Part of a small language model's weights.
Architecture: RMSNorm before each block, no biases in attention or MLP, untied embeddings.
Training: a variant of SOAP for these matrices, 319M tokens.
Each number is 128 + 24 x the weight over its row's rms, rounded and kept within 0 to 255. Layers, rows and columns count from 0. Numbers have three digits each. The size before them is the row's rms in percent of the matrix's.

# gate: layer 2 MLP gate, 704x256, rms 0.18, rows 240-306, columns 128-191
# up: layer 2 MLP up, 704x256, rms 0.181, rows 240-306, columns 128-191
# down: layer 2 MLP down (transposed), 704x256, rms 0.167, rows 240-305, columns 128-191
gate240 115:139115118153124141110099128148110154128114155144111150095136152149155136127139087164136112124117141090121137177140099125181149176128131124139097124143116135089078163190161160121092107125120101
up240 112:110149143098138114150070124117131161103133140112158092126153092140117079157176085148151138116126110110127155182136127140155110125151060128157062148144066121089150075132084120095120129142106157
down240 114:138093176119122148138106116098148132112106108132133122134136154124139108154122148136142125115138121177103137142167131152143152147114101170183126151132121134159163119126146150151139127100131111
gate241 089:145133050131161099065146188108110103145177089143128127123157066101171132133143140145150178149106102128153110120138121104088156150151135147143146102129119128130113119169109107159088125111161175
up241 085:143127154178151164183142073124117142138141119092099100106112129183127126145070116146142070093153123123097186119160116128140113162144127139121112144098106148123118092114141091103110152134092108
down241 082:111129126091102117138084159118133135129112095085129119132160110135171128174142143140152136165142148133116112109168157118105094147122128129140142169097115097113161106149119130104112098145121093
gate242 103:130179169169133149127104143126128142116113161120132164133096107125128123131131134087146112126132187177132111107155154107148149063144094132097098116132106145160137128123142132144131154107140169
up242 097:133091126124115116146174121094126147130124096146115084123164147139124152109138115156103152114122115123056121121121136086095131127153159107153131104146146119103120139142120133107123080124150100
down242 097:104087152101106118135123117144140091150118118135129108124099103110127135112132117124129147160101092135132149102116150114094123144117126135155141170146139129125177154115145140099129072108132112
gate243 090:134100164093117176104113106102145159130126149137146145128123157136140136113098115144128196111109112170101150120135156121113123130110139162125114141146137161110112105112114118136124162109117182
up243 090:129126125121110153162153144171105162135101135126133178143113130124119146102129163146136128119096072114134130158128107109124135139154125141110125095114114093093143135146093128165134148124149119
down243 091:139130117148117118107136129138137124140109130138138136146116147146161151119099145111165113118110120093129163199126145098125136098139136141149132116151105126110108131126121113107097120092124116
gate244 093:123143126080139135133133108108087164131110135115126122152136159105158153116107157105144156123113113164141031111160109125090154112118119110057111122180148117135129134115154114097116143144158089
up244 089:121147128125141144134150158122116131135138117117145166167127102075150107135141166136124099140142134184166089130112147061132118103129100146136134139177088130122174153081095158130167168073117122
down244 088:097176119130156149113139135154147124121091141117129185142101115153124173075124117097111119135102180124110192105131121135131101145165138156091138080096117117079130085134119123144114112115111094
gate245 103:128146137105110118133111130112106104103139101168080138134150125123135104121144082133152133092169103096131138150150119137169130117146135130120127139115120093156132126139134088129156137112101102
up245 112:116127109152126149103099139120111112117064168139132084083116153156102170130099184094119109158157150141128093148125074104106137157126101117105146096161132155133108145124125132154158073097163126
down245 101:085108105164115154094137135136123154126117123114151121114108157164139144129096138153123132161109141169086132126141088096101134116108114136142122127102128139130087133113112155116107118184167151
gate246 096:120133180112125148125140135133149090123104108091133104104120148178098151133103157138157140101125127125136131137130167120178128136109130137139115085153140121120067153097117144112129107132131162
up246 096:142157113146145148126169154184109115125074126144116139127110124125109127182147129104059130142103128127113074124177088095137139131128158121134130142172138141114131089183118154134125144116119107
down246 096:098134166147087131096088144100145131124149122168117116125122143100132130160119118132101116105104118089159118119140104123077110111116141147115147135145125142117174130133117088132092110112168145
gate247 093:148199118113156144085161139150116160119141174167128118117163169116145156087107127127116099120139107164116155151127115120103112146105113145172131135140104114121142136093155129112120139133158082
up247 088:173156112132099094107135129104113137105134129127129097111134219132120134104139153120125140111129130144108121091114148131109121088110122156158141131065123119128130127119124140124125123148133070
down247 093:137180081117143140136162153132158128060134141110139104161097146134119125103106082115085122118142150127184129134122122105114104149133086178159108087137137129165093125080135160117068166153119120
gate248 099:108126137126159140075101123122114142110155124123127096156121123135147140170125103154113099159110116141121136136132148139124151120130100146081084100135144161133122141094154121154195174137095111
up248 092:092076148122126139126124160132147129134163165075152119182114107095086156144136120127121096142106140150111183109109124157102113159157108106116138136114140137141145143144123144121154099107090075
down248 099:098114164103117158125128165144170146132142127104159120095101105111103124105136139128109131134096141136132109098085101148085133140165112141120117094129122137150115134127135111107110091112107139
gate249 102:134150142116166109116104150124106139123156109102107155111121143134143109108141096098135122157075172118128072141122120136163120102087104125122132132123122152115138118103129110143090115137099166
up249 104:121155158068114076148117168135108138120157129093130135147146154132119132183138096102143108121079171141111127140124157096141133179113131098169123117158137149139084114121123101121111098146166165
down249 103:135161118127121166138144112101135150136156150161108134146091112131108144136110157172113121103166141146133123151097164148094150160118125132126160144147153164129172138110121081116133154170156131
gate250 093:104152102135151125129128128141150158095141109150194101107143133126153174100143141131101118131122136122090115134120113125156129197119132141114133110125141112151110150149155097118108122100148126
up250 094:131108158127137159157104130074120083135126095128093111110137137100156151129170140131174127139147175099130127117038144121108128152133166135136106124119119130149108189141105147130130119114120121
down250 095:129132120157145149163127154136127100112109089128149117110171073139131126106126131122120145176155143117165168107090112147105133145132136138116127100112130129156097167122125125097087102117187078
gate251 097:126141109073129080129137146159156162154118109137100112114122156161130121121124106107106173127113094145148081147134160126108152135121108146157202174117162147091134091104176107088092131151138147
up251 095:123163116124139126114095127132123148167171117125079095149155163126118129131125168108086112096115166095134148179123132120155131122103113116104092178154139167121134126096107166117075127144133106
down251 101:139131127085166089104124135139151141100157118130105117092102133127129147120134175118106139131110100126122101137149115120165096130096111141106154127115150135105149124099156150097087102126131134
gate252 103:143150154113101079110124134151114122138072121150099155094136121172160124110129104147146090123107131123123142160159122146161156112099108130143141123111166124136128104121087110107065141095135146
up252 108:144082104107098137127112181116145137105183125137155108107134121111101184149119102088138151150138124176113095131116111127136107107130129119153086147168096130110165115126100090165197129074136091
down252 110:140125142119143129107161100186109150126119126176080162085131106121134116058111120136161107130104137105132133132142124100104124077106128093143118115100168087126141146094096162090121120122153118
gate253 109:139123110139126131155079106124138123134111144160147120133129097117115124146076195136149085125131125122158164094096101099094087159128162152121093144135098113142126120120125130153161095127133134
up253 100:110093135129119119127164164099119137142150089121142103086099127119150129103101055108123147154132111161120120119142170157156099109133146113160146142119123143137163117147159136114136128103079123
down253 105:141097118148102114127093128092123124122121144146176146119111110126135126151086142135186139170168138135142080105118146122140061176125147138116108182136117138116141141144110163111159110141164145
gate254 098:128122155139140162110150151138111160121097179117092106113118108174096125124099168110150114126091145116114131137160151152186119101100119124137092116141132129137117127145133142111077121122106118
up254 107:107153109137090121129152137116091139163107124133114082132125124136102135119118136116154075112108161105105150131104126158134144098096154081138119134153165165113152112171129136140123129122091132
down254 105:149168129164117109145172138114121149149109188119140119121133142117155117112085126116161088111101123113095138115145135175116146093125111133157135104137148160107165126122117104135136157102144118
gate255 097:136144148176140155134146105120108141134087109119127097200115118140137113147132119149105133129115131140111147129097109113128140163127088110111179169152129186128117124175121146176089122113132130
up255 098:098156078158178113102137140105108168145139123116143143117100145165111129139115127136116117171120144111127167134109122126107112086091138088118138141116153117117125152130120143097138154121106134
down255 099:146071180127076110142116093101135115140133140134116121104114150157097154131156108130126127114108125151132136111186135109116181143155132130121103138129153150140127145125129130161128111124071067
gate256 085:124124157115120113138129100126121139131136097156143145110081118084152137119104101140115151133133114110175137141136183135140129166135140145169140123111138111129119098145138130140134148133153127
up256 089:099137106102118133104114122111113133085120120161172129148192139161122101142115084132096108098129122192115133125147117169095108129149143112148098116134120170109086115120119143124192124134129119
down256 094:125127143142107112099105136112127141125134109157128138136074132108148131237127100127131138107114107104137143117126158082154134166149162159129106233116137137115147138154151106130116121117140119
gate257 098:135085125121137159115110121080113153181145155117113150138170141110119090122079112128125122109103137093145122092169121124128105134140079118116108109126092106145135068124135079122125119173142110
up257 097:114118097099093118113139172111136056115151113140131113122107140157151132117117140146131121141151123122148125141123140120116103112139112090114138137136139124095134103137084137106126146124138122
down257 093:094099128111142141123101133188120169155094165149131111136134089128121107166108119143135126114138144119146145068137119119110138132143139160168184082118089138116129118091137089122138065146121154
gate258 110:126141099156111175113167149111124129099122172153129161112155160110130167095128093210110115133135139138111102104120136132146086152116150145168108125126140109077128135109103136111086101134157081
up258 110:117128201087169122095101132146108088122120118101138109141119100122127074114117142111127116090114126094153151127124114131108185107114095081098185140137121089151120112136090123132162124103111150
down258 102:114057030101103106121101134135146135125129115128152118109089120119158138143120161112106205147121112125162107155122106154155111126142102138126127157169146074130122139141119132120103101140093185
gate259 100:094139126126080156115153140112117131174137108099134133116120136131134102133137166119145118132086100124149120082159144153153144148155126161117152122138171112156162141120125129128100122150120122
up259 101:091123124137121116140146135133106149114179118115180126091128100116144178113109093126161116142119126127120132138116152133097088149182128111094114123160122156135155160146146080158139180096115110
down259 102:133169125129107131104155123157151128122133167146143167147109131146134122138083107125145084158120125124156124126153115118137190125152150096098108144091143144090075174122123160112132152149153175
gate260 102:121140123131123130103097144134117137137116121151078156115143155149141153102128138144122116150095165138165135125101165157136120145151154116121120081137123091124153119100139095082122113132115154
up260 106:128131125119120134049128103126120162132133081139141131139096146101166104104107164121134078131106154105105127121098128145136097085136192112089139128130155099131131121101114118145129131156105137
down260 104:133099145097104128099151142168112161156111109117168096121118093066147101092125145109122160133145127125140133127121117129088169114128154107126154123138113148126133146134125137139143141089145123
gate261 102:146119132079139146144148175104097120153112135156155137145096125135124131109148119150145109149099186161150179134111149112097180126141202134113129119133117141130111107130078077155121128113128149
up261 104:168106110155151128124150147177138111107173138127090161100127098115152145114149113148116118150127097125112134139129164145173132164141148167150097152138134094130148159146082136166098150099109124
down261 102:116127121123139124125107135141112122093103112129140162116093137118141105076135147163101146126079169158130144131113132095090133135123120091113113092161150136111103131162100124135119080083108145
gate262 082:160149093123120117108156104110112115144152130135160127151145102162151133112120103140152112143135149111157140127130159144154152156166145140163087114084127138150082145163118148137195121138130166
up262 080:109115135104155135140108126161140150125136119121096112119115138097088136164139112140121141089138133123114135116125117119104100117068134085120146135143122132125143133093154125110070152157102096
down262 087:107127127113138131168060138124149099112105101131092145138089142124106134190163090130078109147099080123120122098116137125112092108105152127106136210163131121141160115105149115112089119170109095
gate263 099:113083071091113088139091132079194143119127125134116118156165133145113129117161161118143101091074104094114124144115135111152142117134136108113105103156142099142091184128116146124133110111126147
up263 098:125092103142156116130082099128113128118112119170116134168153091138066141131092142105103095142126129152100134171104175134136103185110104115090117120104130117117139136140105104108099107156143123
down263 101:122138101104121132155103128080100086133096137149123130149114066146127104153089116130145141139152149119101122160209151136116118123168153115131116188113141112119130111099164126085172132168118098
gate264 105:166157154135148117103128109143119150130131108162155139110154156105145109147147124140108131077098089156099116094109145174129113154146177140121120100105142114151118160114133088158156099128101101
up264 101:140107132162158120147135103101120177163159098159110117088146137117146123183165159159146135092114103147091091118144120152107126141119152114125112097142137101127146121118105145168161105139123107
down264 096:124080136149127171141150101129139123143125122113096138162154123155109094119111133126131156118123097154112111130127099150109133129116109125132137083152149127139127129105102152147113148117127124
gate265 105:133117116118137109101138125117119113138136114146166089139155077146131105101122132115110126110101103128135122138127090133136104144164072109104133116120147133089097107168145105102157106121160114
up265 094:116128113098085161145141130135107130193095076168159141132141152134103105118094136139154174129135134120177118120141134086132127089138065105115138129121097172115108117131112152151167118114077100
down265 097:109115127129124136160116118156154152134156145156086151113111164107077120143125122099134144108147122096114122130142167120110168125104154118114126147152095140148136107081111140138132136119110074
gate266 109:139102117134154161134125139072103094184128156089157169136115127151104123152143144133135116112116176134100091109161141114090114128101163102125126164144109141181102150084154149176145114171133146
up266 102:149130164070130152162106087122154089112159158147090110113169134108090116126143130174127111116159095135130106127183131131133127098134104112124139116144110086106174144116179140128127143079137104
down266 100:156139146120173122131090181114134116141161093157137120109144097143094142178143127116108138095105142115132115130154089183122126074148128155137137111160126156115125110147126124169133133131159137
gate267 094:120131106067060124142171096159126106171152139126101113102134174127121131128115115127131083139163145110084141123130163124106163106159144122118105104104115119134172140095146092135133122157113107
up267 095:145106112119107091160153154109128092119135144092105145129111159127174142131124157103136138135127133168144161088108140132126109044103143117144102147161135160124147143122150111165128124148095106
down267 095:173151133110118132127128093160120144133152113125109142092142154131164121110088107166133080120147114108056138115120095110131153138134155109121169145061127132099153153137128140133130140123138160
gate268 086:105107148159151104112084120104169132075148141142141072120117128136129156086073154103119110094131136133124106128116100163136140137126120107159082099104138123115158125104112124155154087127113148
up268 084:158145106160103169099152117128078142122152111153133148161104151141128118155122136127118130149131145118125152150118195119154088156113112165074153126146131113111133147139135117103112142158094131
down268 085:084128118138088123104119163122128138145155155136135129140136176155159149129112097106092127175192131156120158149085150134181127146116107145126126152112106116133175128112160117115127125141149118
gate269 117:170103132101103142112079123117173141137125132142115121126128130131132150114113128120111120151138155140153137170142154102104119161163110119108116162129162159137096151131131127120154183134138112
up269 107:140137165096117183115093129129187135123084123152117118118137146189109113100130152148092149127106151162198143125107123103104140138159106125115128131122141150117086113109173135141138139155099107
down269 094:138096098153146139128154106150130145114102116134109144120122139120112116136098128114144117106135149128127135141135136085149165140126154107106093162100117140153106135135114135112132155140114076
gate270 104:118167139119120111115117106113161161139116127113080151150151151109103118122169139137109116090145146135115136088141133062146133072155102139177154112162151146105124128145130124184154108128104113
up270 100:153119106135142131118147140157060129139125141131130120153098108163126158141101109081138144138090126132126109158120145162121140168087137112102099160084134121138135115125139117068115155110162143
down270 087:101156151133116112164152136129113125127116129158108113133104159129132142156127146117125150171107116163147108132129098144173119104157076127112107127088142120147144123141113123118153137110134104
gate271 103:139122153127179128131115123130141133096139168088143136113120140147136075137149124126159144151105092137112140115155140141151106115151115159122084151147162066135087121130139131167118117139105152
up271 098:143164119172162112095111110135135124131145150119138108092106124147130064143135128094104107175100108145189097105156118102151159110122157122092111134141126115140118073140170125139106110112078146
down271 102:158129099125132126184160130112129092084157141127106126115119125173141126132124138142099134196103114127092130086108102145167105116156117155109101106152136076145126101112135135175100107119137161
gate272 105:109103158115128092126114207127107157148146118128099123127170164193092104124145149146127124130143127076116154090147109112097131126138176113118152118167108138127132115103098085112130153107129092
up272 106:136129150115126134125127143120097138101096141142140163159141158149085090124185111157108145125123120118114150136146137101125112120117123091112169119120111158107085117135137108120098101119105076
down272 097:123119118124129123126146120136172135106112173096121148109141132086125099116162135149112125138140095112135137144113107104133130139123112105153151176130103092099129093130122140167089120129110142
gate273 108:163112128100148081135131134130082113155126146125142180203083163133143140152097117111167110101115154100090104118135133121145141137109154080111110143189144159133114113105109134151119131153115116
up273 102:099148074081128115132154112149146150136129163080116147118160106155071142109122132098135138160154069127119119116126109166138139113138084122105114138140105186111136159179138146074099135104117135
down273 103:116123134112134154124115189112141131112133127148150165096198103120116090122119101139130139219072139118111118136092099104083110115113078115115095131156116126103124111101137124119143107101128114
gate274 104:123133147135134127098154120114096169128115120112117146171136126134107062104115088144148137146115147142128103145140106141160186068126120149087110134147118172128147083119093171124100105165132118
up274 102:128171108129123144159129088102121147121083150103114149093145156109176116125135094118131106103112121133133108140122098109117111121105099144157102112123112083106149155133161122142116098143141133
down274 108:119109103077129100112113116147130112092119135104165137081154138138104135125147149142151137112114145114127149130148152151121083141181134122150143115153134142133101117128109109142161138126195148
gate275 098:185088108146103143156117146131107140137161119142147142110158087123126140114094110176098143145113133125111117130136138117137122116159172157139122158176152129100153155105137128119128091148118113
up275 102:097136161126155135111163127106113108125100150134128112120095110125114119126132131084124166147125141103130123125117096140124146097117148133123136095077141153151131086128144124136145116117139125
down275 099:084119174154156122091088103107137113124118140119136141149113145127092129146149107130105130180125142115107094106128152175153142135131163115127119117185123160139117086126168134118167078164165126
gate276 090:154143118099077150130163084147131136167096130127161106137131141121118110152158117101131110110120139144130134122140176126137115138105134103132139123159072141147152141139124097095132124126149144
up276 092:091158107108099094147166142145148179119111143089157104097145115115131141171124116121149156115097102126115086183156171150149114127100092131148153141145136167150181145138161113130137152131098109
down276 093:124094146143154182123120097128124138177171173157143128137183164122120075153120103125169153146159125106131099121101121132093186083149137117114101107129080134126157140151123143132111157088090159
gate277 105:125164128114150123091090088108109116150136146150088125124159166089148126136141103119138137136091132136131131127128106078107127103133166091090119107115147133099099146108107167169157142138135087
up277 103:099126161111119150127134090124093122118155107127137164145122147145073102124131128112143129159152126085105102120141134182130115120151098131155118157105153171136151112142144129130134098145121142
down277 097:116115138129142145108081160127091151146114138133124115123162148117132113160124142116160115137122139123141095111131139196124134107136184145187147149168114175159170107149118093149157124118149166
gate278 136:140108135115139119097139125124129082122176144133102124134129170176142093100111140139131133098127140132126099134113106144190123106118101131108125131115136139184159140152161138139148129140118120
up278 135:113168076101112111163130118138164131110119096113166143143137127122107148184124136116124114151121129104123136098134142119088106132183137081157112118120112147071104092126106117128113125108149125
down278 108:120158122120139147131081129148190155165097095128132163151144157143145157115089121153139137126126125073107133150160137135079161107124145117107120116127140147091141123107139124118095143131173144
gate279 114:170188129157132106093111135157159150126124121147141143093116149096128135128158089146128125100101128137115085155143117079138120145134143128158100125124130073084139130120166123166084133146126179
up279 111:146114164150135126124081106179120120136119145144128115120145083120143131115143110137168103110154136130085089121117110129163130094115163148161104144110099126141137146156141084145126139096119110
down279 100:106124143102153136130097105128148130121104128121125158115119140112144097111117135117122096078123098141108092142126112160146146110149132141113156074154148137157131119124119137109117187116122139
gate280 100:134123153102144150107147099176157133178101094148137099161147144117167108154133113138149107125132131116144086126132094115133126149110108125120174143153132100113113156109101160146100122158126128
up280 096:101162152156115168112130160163156117142117132139106115125137142119145138143169109137185114141147163125104116103128125145145168133137102131066113138163126132145168107113134110109136147165132132
down280 086:119132151124140110187143120100139151107120161110125129144100111138117133109102148120075145145106122131145148141140142101129083117123148136147111052170123114140107118104155144112115149135149095
gate281 098:130137163139104142155116153140145127115130147155128130122115143123093152117153151112125161132144142129136158093135108139083181101147118089142144116152161136140111080129124119126118132130133117
up281 098:158139092169154068116137161118099159163117123129124089114110111108137126137130117144133117126124105131136141150156151122125100119091150154150115132152116103138130142115089082088114114103118094
down281 089:123113110176108110196142144096161141174125122171125091102115110114156145156150127148133106128109104187189131129159135134103140159130108124094096159105116169128118146111104119085093136105136127
gate282 104:158131100105149161099095117098124138106100171128167105145137157136134109149154149096131131129125126109061096201118105147111163114136114166119100133116141126140137113101118148160113137159143122
up282 101:096137136110129087117138127158171138145125156146125131124065119118110153103096123107150134141110125146150114099133107153141113170111158145146153113100134129106128168158141113094127140144120177
down282 102:098136131129131147140120140092128166132097151132142126129150139111122138169165172103135101115140103119126116124115132148133129126132098140106118149125146176148190110104140136159108122133083151
gate283 107:162126135147132178102092135115106118111122108128098168148124088111124147122133134117123128123137112110120111134097149155159135117136149133116098123142119108131164140101101161151123141146140129
up283 104:095100143151151102165126142148098077138132111123130150133149096186141134138178130140150162137161118148113140164133135193159132116134152156117094121152097115153127134182118103155138112138127180
down283 102:180174098209118152146149136147115101111104143127135140123138112114114110109142077075135123129139114135115086114123135128123135159147091119162097107099152124138130119097134114113107125124119119
gate284 085:149169142123112103156140141120144136148095112163085157113130120138111143150125097139102113128090103171141153103135153159121160068147126115151092145102128126144106115162146101125130115133141130
up284 089:117166094124137099129148141118097147102122124100170112132144161141129107120097104094130141101129137118108101159118087134112139124129169145118146144142101151120156124089140176096167134142145154
down284 089:114105130120162089093138121147135154109127143104152118116097157135108115151103157098144110126129127077118109119104123101145130153124161178133112173139143171117178130108152151100157107122124149
gate285 097:116123183134123125112123117113137117157115126142133122129146116155110079124126101168150096139116123068111147141157116122150149131135156131145155116171095158119129109138111122074176084200136099
up285 096:129139136141155147107073133134124140137127160076137101111132142131122156109147162087141127126131152161133106119121171140108086175117080146163125126121132158110141170111165104128132147180113159
down285 098:177140174139105109060112085136108127094110177152132152147117140119134112099121110167121109157162125139122109139091120120149160109107127097158126095126108105131090160140141141111122105143173137
gate286 113:168130142154127143082112089114180146073160166128118129115140137127135135109147121100135118113128119113191139161144107132133161109141147112158071145105139114168106156120113134132121139153115158
up286 113:116135084067129081175136141162102139149109105139133150144151160120112167170073154148094137132115118090085117094116144127124081140108123117106112113147111143104132111132142137088104121121121124
down286 097:134141139121135126180080138183156155124119118137130142130116157117125152117111121151167158109116116093144140158172115117120145132113163113118118116151138140087155150097150129108097114131153162
gate287 104:114176127137147131144133111134133150167101090136079134146103088154112132111115095095104128097133160103098122137140143161169164158158150184139119154139166181101129133126087080132122085122101118
up287 103:170088111068130113136118113140155100118150118135162085135121164108135111122101127181131147135121109125144165140078135131131112200152186128135128101116122159103133114135177200154158130107110117
down287 108:133162154083133103153115134123115139095155133135152125134148117106094145112147151141126150126196075101136142135120129141111123129129163093134133092132096155142134129115154162134140136122135146
gate288 099:130155112095098118170105170096114152138094133128103115148185133145088101139183136138175140154105133129125115088155116125130154154152113121122171103123092184095123135160102102130133138102142121
up288 102:108102076132143141140114121163130140116163114128122131155142132105101165151114172124143109125128115108098129134143157111148142161128160084137120142134150124131137121138135140104117135170092116
down288 099:124107114151157143138123163144123126132140141130106143104105126137118109140130159154181142117156152158156083148150143095125113107123102130135066157109104134148127165117174164127133149108130138
gate289 118:158104148098110140062141125107157139149137152108099121100135130146142142135138109115130138116121157161148123119082118143149153095129157100140137114132170143121146150111138146103124123109083153
up289 123:101114130148128127137114092127084114090140139098143129146130171128103102137158101170145105128116137101099130159147120118126111177073115111129147106133102068122168123116105154143094140123169102
down289 112:118168119155063151132089177130141145120131154120135122162057127095158100173147117154076133184136156131165156157182144143154159136116151145138068144154131157151143145116147134136107130173123142
gate290 097:144155138101157150114134116103109100101124101152168126161153120105119117161113123157111080100148154129122167173137147059157126146118141114104103133131107127138116147107165144103111116047092108
up290 095:154122156107120127157131135141127105122104141109067147147137126164162126145129137098116111138121114127144093166129102124160148128097135117115103154153113143097171178122082091159128185110136127
down290 097:131138138114065142158147154092112111132161111162159109182180128130183069120131105130051099136116132092136150163152142120164092135117122091135130164163162094145095107123142142143119157133119133
gate291 096:128107121101125126164100096161137102157124131136140138152075078150168130171121154091129092137158120097122154155139155170116115146166098116145158104116131141111156135093119080107118151121136137
up291 101:092099115132143123129154142088150165090146108122120110087166164084126110108116143115077152106161096118128117128138101141146109118123124100156115159119129122104132150112119133159155084085097125
down291 100:131094144126140074155131126071120144161136090140118069109126125109119131110116147112122160124135117124110099136101149131086087087147118100126133145135109111099167133082110174146137112097128125
gate292 096:083113138137128105140180135140091123177110115133104085115125119141140175134146143110119109147079113104120110136150120094101156059147152088155128155152134131125096091113132106123142139080143147
up292 097:111149127127150144096114130091144133167133115124147090059105176101203158114176108162156138142115134135137126136135123118151151108103148137123109119153109144140128110107176144131095132137143101
down292 092:133123131091139116127120105137149120163142127160131163132103108127116142154135133118095092147169130127113180157104124143139158111135154113112172113140065103123112143134139107117124140080131096
gate293 099:146143093170147140120107134190165115141134068136118111085159125126113087168110182098110095144134110133151103120130127155126140124037156142164138104124153114113137196144131117142129144126120108
up293 101:111145126114173172105152074136138139105139156151116093110103113124146148128100111120091063124103137128163149121121091128144152139141131149126157135129119111109156133112151127135119101109140170
down293 103:146106158126140152090134123089112138119116151158090107055103130158130134116169149104129095110102103140157134104113138119168142120151125094099177141132128097110127127098122140151163129154148125
gate294 101:138173183132129142136143125154131112087102107148143130133105118130154118158158116130152141120106131140132115092134108105137116119095126187145138167194148096100135135139128128158146090146141149
up294 097:136159128156152102141109128111109166147132106103139116167110138103124113147119118144133127124133092130150105151124121144142142100114115104136089151171131102129100120123115169151170135104097103
down294 096:118127138146128105107121167119110098112130118149135163127101118117124176189119077177119136151145123136150122138084164105124134118125134155129118205165144174111138128163125127120116124143166138
gate295 096:078101140098127149102134113105136104145142193123184099138155099092148151144146159099151149093111128137189157111137131133127142102145134160119114142152108105154122105152136088094099156168082127
up295 092:138153166144112125122121138126123103141096132143163136094175113060118120105087161156138094074150178143161120107117114096097136113112118110129108135118064141122108145113135154138144165142096138
down295 101:142135142123119101139114120101126111138115160141145117127216087079127127186072156141137118107144176132151109097097124109103143144112110134154127117132098131115113092130125162116145156148117152
gate296 104:148136154093100152129144144112156165151090139184116173106115146126108106133160134141119116081120087139111149172135147143143150150149130142112134089130141152161128125163110142157121147164097185
up296 102:105086077117141123136107137133123119159164148132144053154134121082144154101135133122122131123151103150123158107137090129104085190174170121136166168126124127117120127136130067120142109134126107
down296 100:148110123158104128124133116116141150127134138166084112105138087143138084049096131153135106136122128110103121128125125123159127138120143142131132144130121090096066177142098146146156142138143104
gate297 103:130115136118127149132157155132142093181163156146078115128131108129138159109114114108144092134113157112157082128152152138135147114122160159115122118142137143060153149091108124062082128117136095
up297 102:148164140113148147149127150165122100157143108111107093130155126104167092133187106092139070082149158121116101145164134129128167120153122153106151154147097112083194146123128114099126173118087119
down297 103:105146118122134105143160082162123144084124147098147121110123093118142134133124182162127168115091114166139153129100118126105120140142076124126115131144118107218104084146154128181143117105116094
gate298 104:124129098141096158123090169141128148113111135139105141112124124075105095149089143120080117129144111080125110143173164188150108130115098117127137151136131133137147147124102147136136147121165111
up298 097:117098114104176099152162147143162133122136149095116149128097118178110076147068110103123127137161124120118073086114103148127099123125110142093101156146114167167160117163167134117127129124129112
down298 105:115123102078147135117144149132165149130082157130116091114115100133098136139093098123105178118123114120126111165130126136120080123148117144118138097109119124114108133127126145145149141111126106
gate299 094:139094116098109119111098136108114132159154106128108077119145125121127119124156138086096123130106087124104120110183120131092127146112106122118144143132147096120164131099096125173158097118080171
up299 104:148157133130175132162090097120160124106118142131100155108137145100135180118130106116155091148127109149118127115121143113135133123151143101070101086141128100131148137165137149135097118094142149
down299 101:104134142162138109142085087115152137155120161127103147097153111090121132157125140115152051094138098159130144157132128114131163152119159121111110112134130142118144137150102150133101146111134113
gate300 087:145117118167152132106085120098094132141103119163154137143116166098139159110121123152104187116171180120157127119133163133084098115113091133121132107107113132100112154127157076150133119146126143
up300 091:120102163139102149113143103068131102130097160124140161139105085135112136144124117129132129127149128116107161147117165137145073143138145115112139092157118128197088135114145124120127126107161153
down300 092:113162107130124141145151151105125147109122117099164153149106136151144169153113093147134149132140166113089121150113157144165093150093105129112110156098112103140147150114128113144128127158149157
gate301 096:174111124144132166116121099104119133140158115090107111119134132136119082121138106136154107091124148117109156162146130131148162132135141107094126136115107146134096114150079126122082130140144102
up301 098:156097158093093134143090109095096125141099093074136107119140141155154098131131123129106136143125147145107169153169164126114130140187157088130087133102126132148110105101100150096123140110138117
down301 097:136145092135107121128112101145135115153141102105116121136085123143152122087154128149151111089181139145146142146188126100124159145153128162086117091152140080170120136135101175122121141129105110
gate302 099:138159114142152177114128126079109145107119091128114124138155112163142138131126154135136130118122162147119124094117161095176184134097117106139090111150086170172136095096103150125136107137121082
up302 097:122071154134113157145066113151133113098125172139162108130166132121124137105141093145115134152127089168124141142163146140123146104132117120134096109101120125107084141180148136127090129121147150
down302 101:151102104116159128095114140061129136125148077138144140088143125121100109126146111137105152116109121150122133123138151130129107170131154114106102160119143127124157121077125111136156107141107095
gate303 106:165127125130161140108148111146122145152076153163129139136097130150125101159122156107117125129100134105133122156159110125138141107115088138139059138123129108156058155077090146163111135130136142
up303 107:146154135142137155128140089141123135113145101096132156186147138130149152111110146104142104131136132110117152100127113126114124149107144129054113102099158079109121095117123140148107152170114131
down303 107:102127144151090082132119105098128144171136129123139129150190166118183148072123140142119106115143145152101123138109121179089160154103141109114138109136080144113085071130129100081165165110123127
gate304 106:135120100078135151111130118089163090136128123114159121128137170145130123096122163106116104174116143115133124163098130072116104142105131115160086109141110138122141147132145136146181107164172086
up304 098:137129146107126103124113122174156132125099135158136091119134103082152136132142152124149184140150097119149153076106156157113112100150132105143134098084154134145135145119165126144138186139128056
down304 099:104130148101160144175119160177127132083152126088139093104130171121115143132109070125095117133090145123130094102114103137111165122126166113107146166144169131121129094111134134130117126163145133
gate305 102:136137102150155147128150136122139154108110153155148125177131157129136113102140138139148154132115149110124179136127117121140142143122151076141120167129104123126170130138141164135138087104138077
up305 099:116162110159157094155095184155109109140121109069142151127124100154108143146128117064109131123171110119128141128122139179137107149168126165122144142119125167117113158181129112109107107117125178
down305 102:158097119141161102116159121113141133106141157177174161137113181115132117104160130169154127110129137102118121161115094113085110142101148069155128138143147133123160135097110133134155121133156094
gate306 100:123141128109075156141147114111088114141110132152140105143134117144106133100128159129158093109116131121133135196084129167162119151115119126121167145152121151138129125106144152147142119131119135
up306 098:086121101102122101130091137087135161143126129129134098130113094129106090147105148105118153157090159094128165118088093128102148115166113121105106106091170123147160089126105126133139098126125138